Weights of a small transformer language model: learned positions, untied embeddings.
Each number is 128 + 32 x the weight over its row's rms, rounded and kept within 0 to 255. Layers, rows and columns count from 0. The size above them is the row's rms in percent of the matrix's.

# layer 2 MLP down (transposed), 4608x768, rms 0.0215, rows 1122-1146, columns 384-447
size [105  97  99 107 108  88 100 102  97  93 106 100  95  99 108  93 100 100 109  93  93  93 107  94 107]
[[168  97 162  86 160 100 112 120  89 104  94 130 157 183 107 138 156  81 132 135 180 106 186 115  96 130 120 121 130 106 130 107 108 161  99 134 127  75 131 174 103 141  94 115 158 206 134  87 125 172 105  83 128 127 122 170 104  80 127  95 171 202 106 134]
 [175 142 141 160 180 147  83 145 150 104 125 153 130 124 118 135 140 113 134 122  88 154 105 179 170 124 155 153 149 163 111 113 168 207 148 124 157 137 132 122 159 163 101 169 127 148 160 112 140 150 167 125 124 125  99  66 166 166 128 145 108 155 129 159]
 [125  70 158 151 133 163 100 128 112 110  73 118 126 115 131 148 137 100 123 133 176 137 114 148 150 168 115 136  85  91 183 142 113 147 181 101 121 159 151 136 165 159 100 149 129 108 117 144 118 142 143  99 130 207 139  99 152 167 109 128  87 147 142 104]
 [ 99 118 202 124 148 126 150 175 135 134 100 188  89 141 124 148 127 134 143 139 133 121  95 105 165  76 118  92 145 181 102 102 165 132 142 113 152 177 136 101 110  99  95 142  90 130 109  76 134  93 121 132  74  91 170 111 158 134  86  89 109 116 151 152]
 [144  66 133 101 124 140 172 100 159  93 114  90  27 158 148 116  94 169 108 134 139 127  92 175 132  96 145 104 133 136  73 142  78 142 131  88 217 165 151 137 117 174 108 135 105 164 137 161 119  99 159 123 105 225 111 151 196 154 133 100 106 149 106 144]
 [ 47  90 141 128  87  42 133 130 116 127 119 119 174 114 105 102 159  65 150 120  95 120 160  99 148 132 172 158 180 111 147 151  94  94  74 128 157 131 182 131 132 111 144  81 141 130  43 134 157 169  65 212 124 112 210 118 123 102 156 112 136 131  67  99]
 [106 145 168 151 173 104 148 142 104  99 120 123 116 107 120  83 103  95 157  80 140 110  88 112 126 164 123 168 145 155 137 137 119 113 166 104 100 107  77 139  73 148 180  91 126 184 146 116 160 115 160 132 117  96 103 119 104  93  64 164 117 154 137 194]
 [163 117 138  91 210 167 115 154 179 145 158 206 153 102 129 192 139 122 118 138  87 121 124 113 114 140 106 171  89 120 119 146 185 120  76 115 145 155 119 111  92 189  95 153 225 113 120  97 194 108 129 127 139 145 176 175 146 141 141 118 127 111 163 101]
 [102 142 155  53 164 151 110 150 102 138 119 126 136 138 137 106 164 167 150 137 109 140 146 127 106 153 157 147 116 123 163 116  98 106 128  93 150 119 148  66  92 144 141 113 104 111 157 173  67  92  93 119 165 144 109 130  96 104 145 160 104 162  88  93]
 [152 211 141  88 136 138 145 151 169 103 100 170 128 153 114 105  94 128  94 180  75 128 116 144 100 159 177 175 114 140 107 147 172 126  86 108 106 190 143 105 100 119 126 143  84 166  77 193 190 131  87 138  81 110 107  62 149  69 112 106 142 103  90 136]
 [149  77 155 126 147 123 134 175 102 135 138 120 156 140 133 154 123 206 133 132 147 120 105 127  78 124  91 107 170 129 124 152 119  77 120 151 106 182 161  84 131 121 101  75 145  86 153  99  72 149  95 128 155 115 165 148 105 119 159 130 152 132 123 174]
 [ 25 100 102 126  98 149 207 117 124  94  73 133  98 108 102 119  86  89 134 156 157  68 122 199 120 100 137 103 139 139 153 146 131 131  97 173  84 104  96 138  90 130  90  91 112 134 145 147 170 120 134 128 144  85 156 191  97 178  87 175  92 173 178 189]
 [192 127 137 153 113 183  91 153 149 129 106  60 101  92 188 131 150 114 116 140 141 137 134 157 108 144 121 160 128  85 152  68 108 124  84  96 110 180 115  77 114 118 176 140 104 130 100 135 139 167  83 127 138 212 108 161 149 132 129 188 158 171 121 142]
 [123  87 124 131 107 124 149  82 152 153 160 110 154 124 151 191 180 180 147  62 162 193 117 100  81 152 105 147 153 148  91 142 135 115  79 107 121 135 171  89 189 111 137  84 138  79  93 121 156 160 158  80 133 141 141 128 101 115 142 148 131 105  84 130]
 [142  97  94  60 108  99 144 109 185  90  88 159 193 128 175 148 143 135 111 182  94 122  90 116  62 111 128 107 152 141 175 103 148 154 159 143 135 185 118  93 147 159 122 126 172  99 142 116 182 150 134 115 161  95 115 113 166 130 125 163  82 104 171 127]
 [176 190 119 152 196  93 177 111  74  95 111 114 116 111 139 119 172 112 180 128 101 110 127 195 136 104 167 145 100 112 145 113 121 162  95  72 117 138  96 101 181 129  39  94 145 160 146 190 106 164 146 131  73 117  86  90  69 143 151 115 111 160 116 119]
 [105 163 173 108  97 100 165 134 168  85 101 130  89 123 126  76 110 154 112  82 113  84 166  92  94 171 130 157 129 129 111 165 100 117  53 148  84 113 188 170 113 113 105 123 135  93  94 127 103 146 108 125 145 142 135 165 133  57 124 142  90 159 106  79]
 [ 83 122 164 144  76 117 154 130 150  90 101 135 114 120 136  80 133 166  83 141  80 144 179 171 116 177 170 133 182 149 101 135 138 131 114 126  59 145 137  92 122 144 151 135 138 195 120 142 129 177 113  68 116 106 164 162 145 111 121 166 129 155 134 121]
 [114 145 105  67 105 162 104 180 151 139 137 132 145 120 127 140 164 155 172 142 187 173 150  54 172 121 106  72 115 115 135 179 155  89 117  85  82 122 107 148 107  98 112 102 118 146  92 123 155 191 129 123 112 137 127  80 108 111 138 142  96 123 129 160]
 [112 115  35 123 141 130 131 107  83 181  95 120 125 148  95 187 124 166 123 142 101 142 101 116 164 117  92 125  82 122 188 143 157 153 128 142 173 149 137  99 109 145 211 114 138 137 151 149  85 130 102  76 126 113 146 171 136 123 153 150  69  82 123 124]
 [103  99 157 158 107 145 103 126 127 176  98 103 153 148 144 170 172 148 117 129 136 118 149  79 103 184  68 115 146  83 116  74  72 134 204 116 100 144 180  97 120 143  91 169 155  93 137 143 180 113 126 105   3 129 154 158 136 148 116 137 155 171 116 124]
 [166 176 186 131 157 114 127 174 141 160 131  98 162 110 158 104 131 177 122 184  98 153 163 137 130 120 138 114 115 114  98 121 102 144 165 128 132 121 155 100 130 138 217 118 135  90  71 170 139 147 130 101 138  58 148 193 111  83 114  92 162 154 151 100]
 [150 116 158 146  96  80 166 105  95 179 111 133 123 121 128 165  72 176 151 167  96 106 149 168 123 132 162 132 114 129  92 143  98 127 103  93 149  94 160 104 131 133 114 104 102 144 130 137  99  99 139  91 143 105 147 180 138 153 163  39 135  60 116 119]
 [148 151 151 137 149  95 155 133  80 140 102 118 149 161 163 171 106  95 147 148 215 137 142 113 149 124 136 150  89 148 147  89 154 142 108 119  78 100 167 123  63 189 154 136 113 130 130 152 132 100  76 131 143 133  90 127 113  44 152 117 136  88 130  96]
 [127 105  88 115 157 114  70 121 129 163 147 161 118  87  98 160  99 136 128  83 109 135 148 115 107  58 144 102 209 102 135 145 108 127 144  75 172 148  39 132 100  93 136 122 129 167 175 200 152 159 105 165 200 150 146  86 118 194 121 149 122 124 151 116]]
# layer 2 MLP up, 4608x768, rms 0.0544, rows 1123-1146, columns 384-447
size [ 90  94 110 106  90 100 100  96  93 101  98  99 100 113  99 104  99 108  94  88  93 113  98 108]
[[115  88 164 123 170  96 134 117 104 160 137 152 182 211 170 108  88  59  73 141 146 105  67 100  33 163 121 132 112 156 177 118 160 124 139 106 188 117 125 136  96 107 158 106 126 182 129  70 131 135 130 154  97 190 152 137 111 109  91 142 170 116 163 195]
 [180  48 176 196 127 115 150 138 147 139 133 151 188 138  95  78 175 120 107 162 132 145 148 160  87 110 106 128 147  85 128 111 115 178 177 143 149 108 155 133  99 135  98 148 134 188 140 143 198  97  56 138  68  99 143 119 162 135 153 128 142  48 128 164]
 [128 101 120 148 167 186 142 157 171  73 125 139 121 133 155 143 147 115 142 140 102 149 175  93  96 151 127 116  90 150 133 194 113 150 124 143 145 136 132 179 121 139 156 100 107 116 103 151 172 141 121 140  96  90 149  94 148 106 114 121 111 147 125 175]
 [ 85 128 154 161 172  94 145  80 163  87  99 178 161 112 133 121 151 118 124 189 136 134 101 118 166 159 128 130 139 113 127 109 163  97 106 121 156 119 114  98  80 102 104  58 108 141  62 163 100 103 140 128 142 124 131  63  98 129 130 115 169 155 140 109]
 [128 168 133 120 131 112 121 125 165 176 127 152 135 116 139  83 110 164 111 152 116 195 144 115 138 110 111  83 117 154 113  98 161 117 126 115 132 200  72 170 159 147 101 182 124  86 110 124  63  92 205  97 180 196  65 136 136 168  67 134 130 116  84 131]
 [108 161 174 106 157 146 122 192 123 129 117 102 168  75 134 145 151 165 111 160 162 144 130 125 172 137 153 166 117 136 141 120 120 118 154 125 129 210  85 138 122 144 176 133 141 152 172  77 125 134 186 118 154 175 185  66 171 151 164  96 151 181 106  99]
 [ 73 148 134 146 134 131 132  60  77 113 114 125 115 111  93 151  99 147 138 102  76 102 118 129 128 152 128 123 181 140 106 114 137 115 127 102 112 138 168 130 197  60 134 102  85 127 115 111  43 177 136 120 129 136 145 107 109  57 182 124 165  91  69 145]
 [145 138 120 119 186 131 140 190 136 100 119 127 193 138 191 137 107  77 139  79 113 167 173 137 163 130 135 114 209 131 159 103 119 169 137 155 158 140 115 166 118 116 143 139 135 135 137  80 190 120 119  85 168 106 108 125 154  82 130 169 174 130 189 162]
 [105 150 123 186 182 139  78  59 140 142  94 150  93 114 216 131 121 144  94 121 165  97 160 146  54 108 134 148 104  66 140  54 125 121 122 150  65  76 115 172 102 124 159 154 141  98 123 130 160 156 138 121  80 127 105  96 108 137  71 127 173 149  80 132]
 [108 109 121 103 155 158 133 133 163 195 154 213 149 178 156 118 141  52  85 130  71 169 145 131 207 103 117 124 145 132 154  85 125 167 124  18  67 153 126 180 204 161 148 134 146 106 172 121 168 102 192  86  81  86 129 128  84 110 118 122 153 134 144 119]
 [130 110 104  98 149 167 164 181 117  94 102 123  64 118 136 129 191 169  95 136 113  89 117  87 140 149 165  91 146 194 128 123 144  83 109 116 162 133 160 151  96 149 120  97 153 143 130  96 164 102  89 108 136 132 132 128 161  95 177 160 165  92 161 116]
 [159 146 174 155  89 163 116  84 150 114 151 148 102 179  56  96 112 108 125  96 109 123 106  93 147 145  99 134 162 116 135  61 105 143 220 150 123 122 106 167  60 126  72 108  87 144 140  80 164 122 127 191  63 127 149 132 159 122  96 123  96 149  66 144]
 [ 50  98  67  80 123 120 110 149  78 141 109 107 109 120 131 130 113 121 136 189 111 125 150 132 109 108 132 151 137 133 150  95  77 140 114 130 146 103 143 157 117 153 137 138 135  99 153 116 167 136 109 165 153 138 102 135  88 133 126 204 178 171 167  90]
 [151  96 122 137 133 113  75 161 129 114 155 117 102 159 154 113 131 134 153  88  80 107 153 138 155 176 145 146  64 109 150 163 108  60 166 150  92 152 123 105 106 134 145 129 142 146 118 140 188 170  77 132  72  98 207 144 120 108  98 152 133 140 105 165]
 [122 144 152 132 105 170 109 128 145 138 100 157 112 162 181 161 102 132 147 132  45 164 203 122 132 125 124  89 127 139  87 179  81 103 108 163 175 159 132 124 168 185 142 171 130 120 118 120 120 139 162 148 166  94  98 141 174 112 116 131 140 104 117 152]
 [169 155 160 102 126 204 122 120 154 153 104 102 154 117 119 131 132 105 149 112 142  95 174 113 188 150 136 162 119 140 116  35 168 147 176 145  77 145 101 102 135 122 103 159 110 205 159  97 118 140 119 127  75  97 169 154 109 168 179 187 123 142 186 139]
 [185 150 186  91 145 111  69 109 156 128 101 169 118 160  84 156 190  91 121 178 109 131 122  54 149 110 123 102 148 166 141 125 175 137 145 118 183  97  96 159 153 101 122 128  85 154 144 154 134  78 164 141 206 164 163 130 147 163 132 183 137 100 197 126]
 [104 122 101  70 190 138 148 130 128 171 152 124 150 126 121 191 115 134 145 107  74 114  37 140  87  82 153 112 183  90  62 113 104  90 124 144 102 158 148 168 116 145 132 144 144 151 174  94 133 227 153 171 110 129 135  84  86 114 152 103 132 152 126 131]
 [126 103 130  76  87 116 125  71 150 120 124  82 109 142 132 176  70  93 129 144 104 142 137 182 126 117  73 162 175  95  33 147  79  71 127 146 111  80 105 157 109 132 155 115  51 116 168 139  98 153 115 155 166 161 204 123 123 132  68 128 160 176 115 143]
 [110 162 101 107 164 113  70 134 104 115 153 123 123 136 140 139 186 101 124 102 168 104 159 119  95 160 171 163  96 153 100 113 123  78  60 147  97  77 155 131 123 141 137 143  96  84  66 172 111 180 120  98 175 101 144 135 130  89 154 119  80 164 161 118]
 [121 145 111 126  64 111 128 113 186 160 127 144 106 117 101  82 118  77 116 132  96 115 157 138 171 169 152 160 129 147 167  78 166  32  77 161  74  76 112 120 109 119 134  55 150  69 140 142 100 126  91 188 107 192 124 133  82  76 155 153 109  96 177 157]
 [107 147 133 113 133 112 123 141 132 166  92 134 167  48 194  83 209  72 130 159 119 123 126 132  84 107  59 109  83  87 164 123 122 176 180 114 135 150  76 136  97 105  90  71 152 143 145 134 165  92  79 101 125 166 154 117 137 118 156 175  86 135 168  75]
 [118 151  85  72  86 119  62 125 142 179 115 141 145  75 122  88 108 110 142 135 125 154 156 130 174 112 159 143 128 138 117 117 110 107 115 190 123 143  85  83 153  44 158 164 119 143 166 113 130 123 151 164 119 187  63 170 147 141 158 136 123  99 128  77]
 [163  89  95 131  82  98 101 150 152  72 131 154 104 128 104 137 144 125 153  93 183  86 138 141 177  98 152 134 172 116 139  98 191 120  92 174 144 142 145 132  83 109 109 143 103 197  83 131 134 151 147 115 111 156 158 150 109  72 118 110 140 106 122 137]]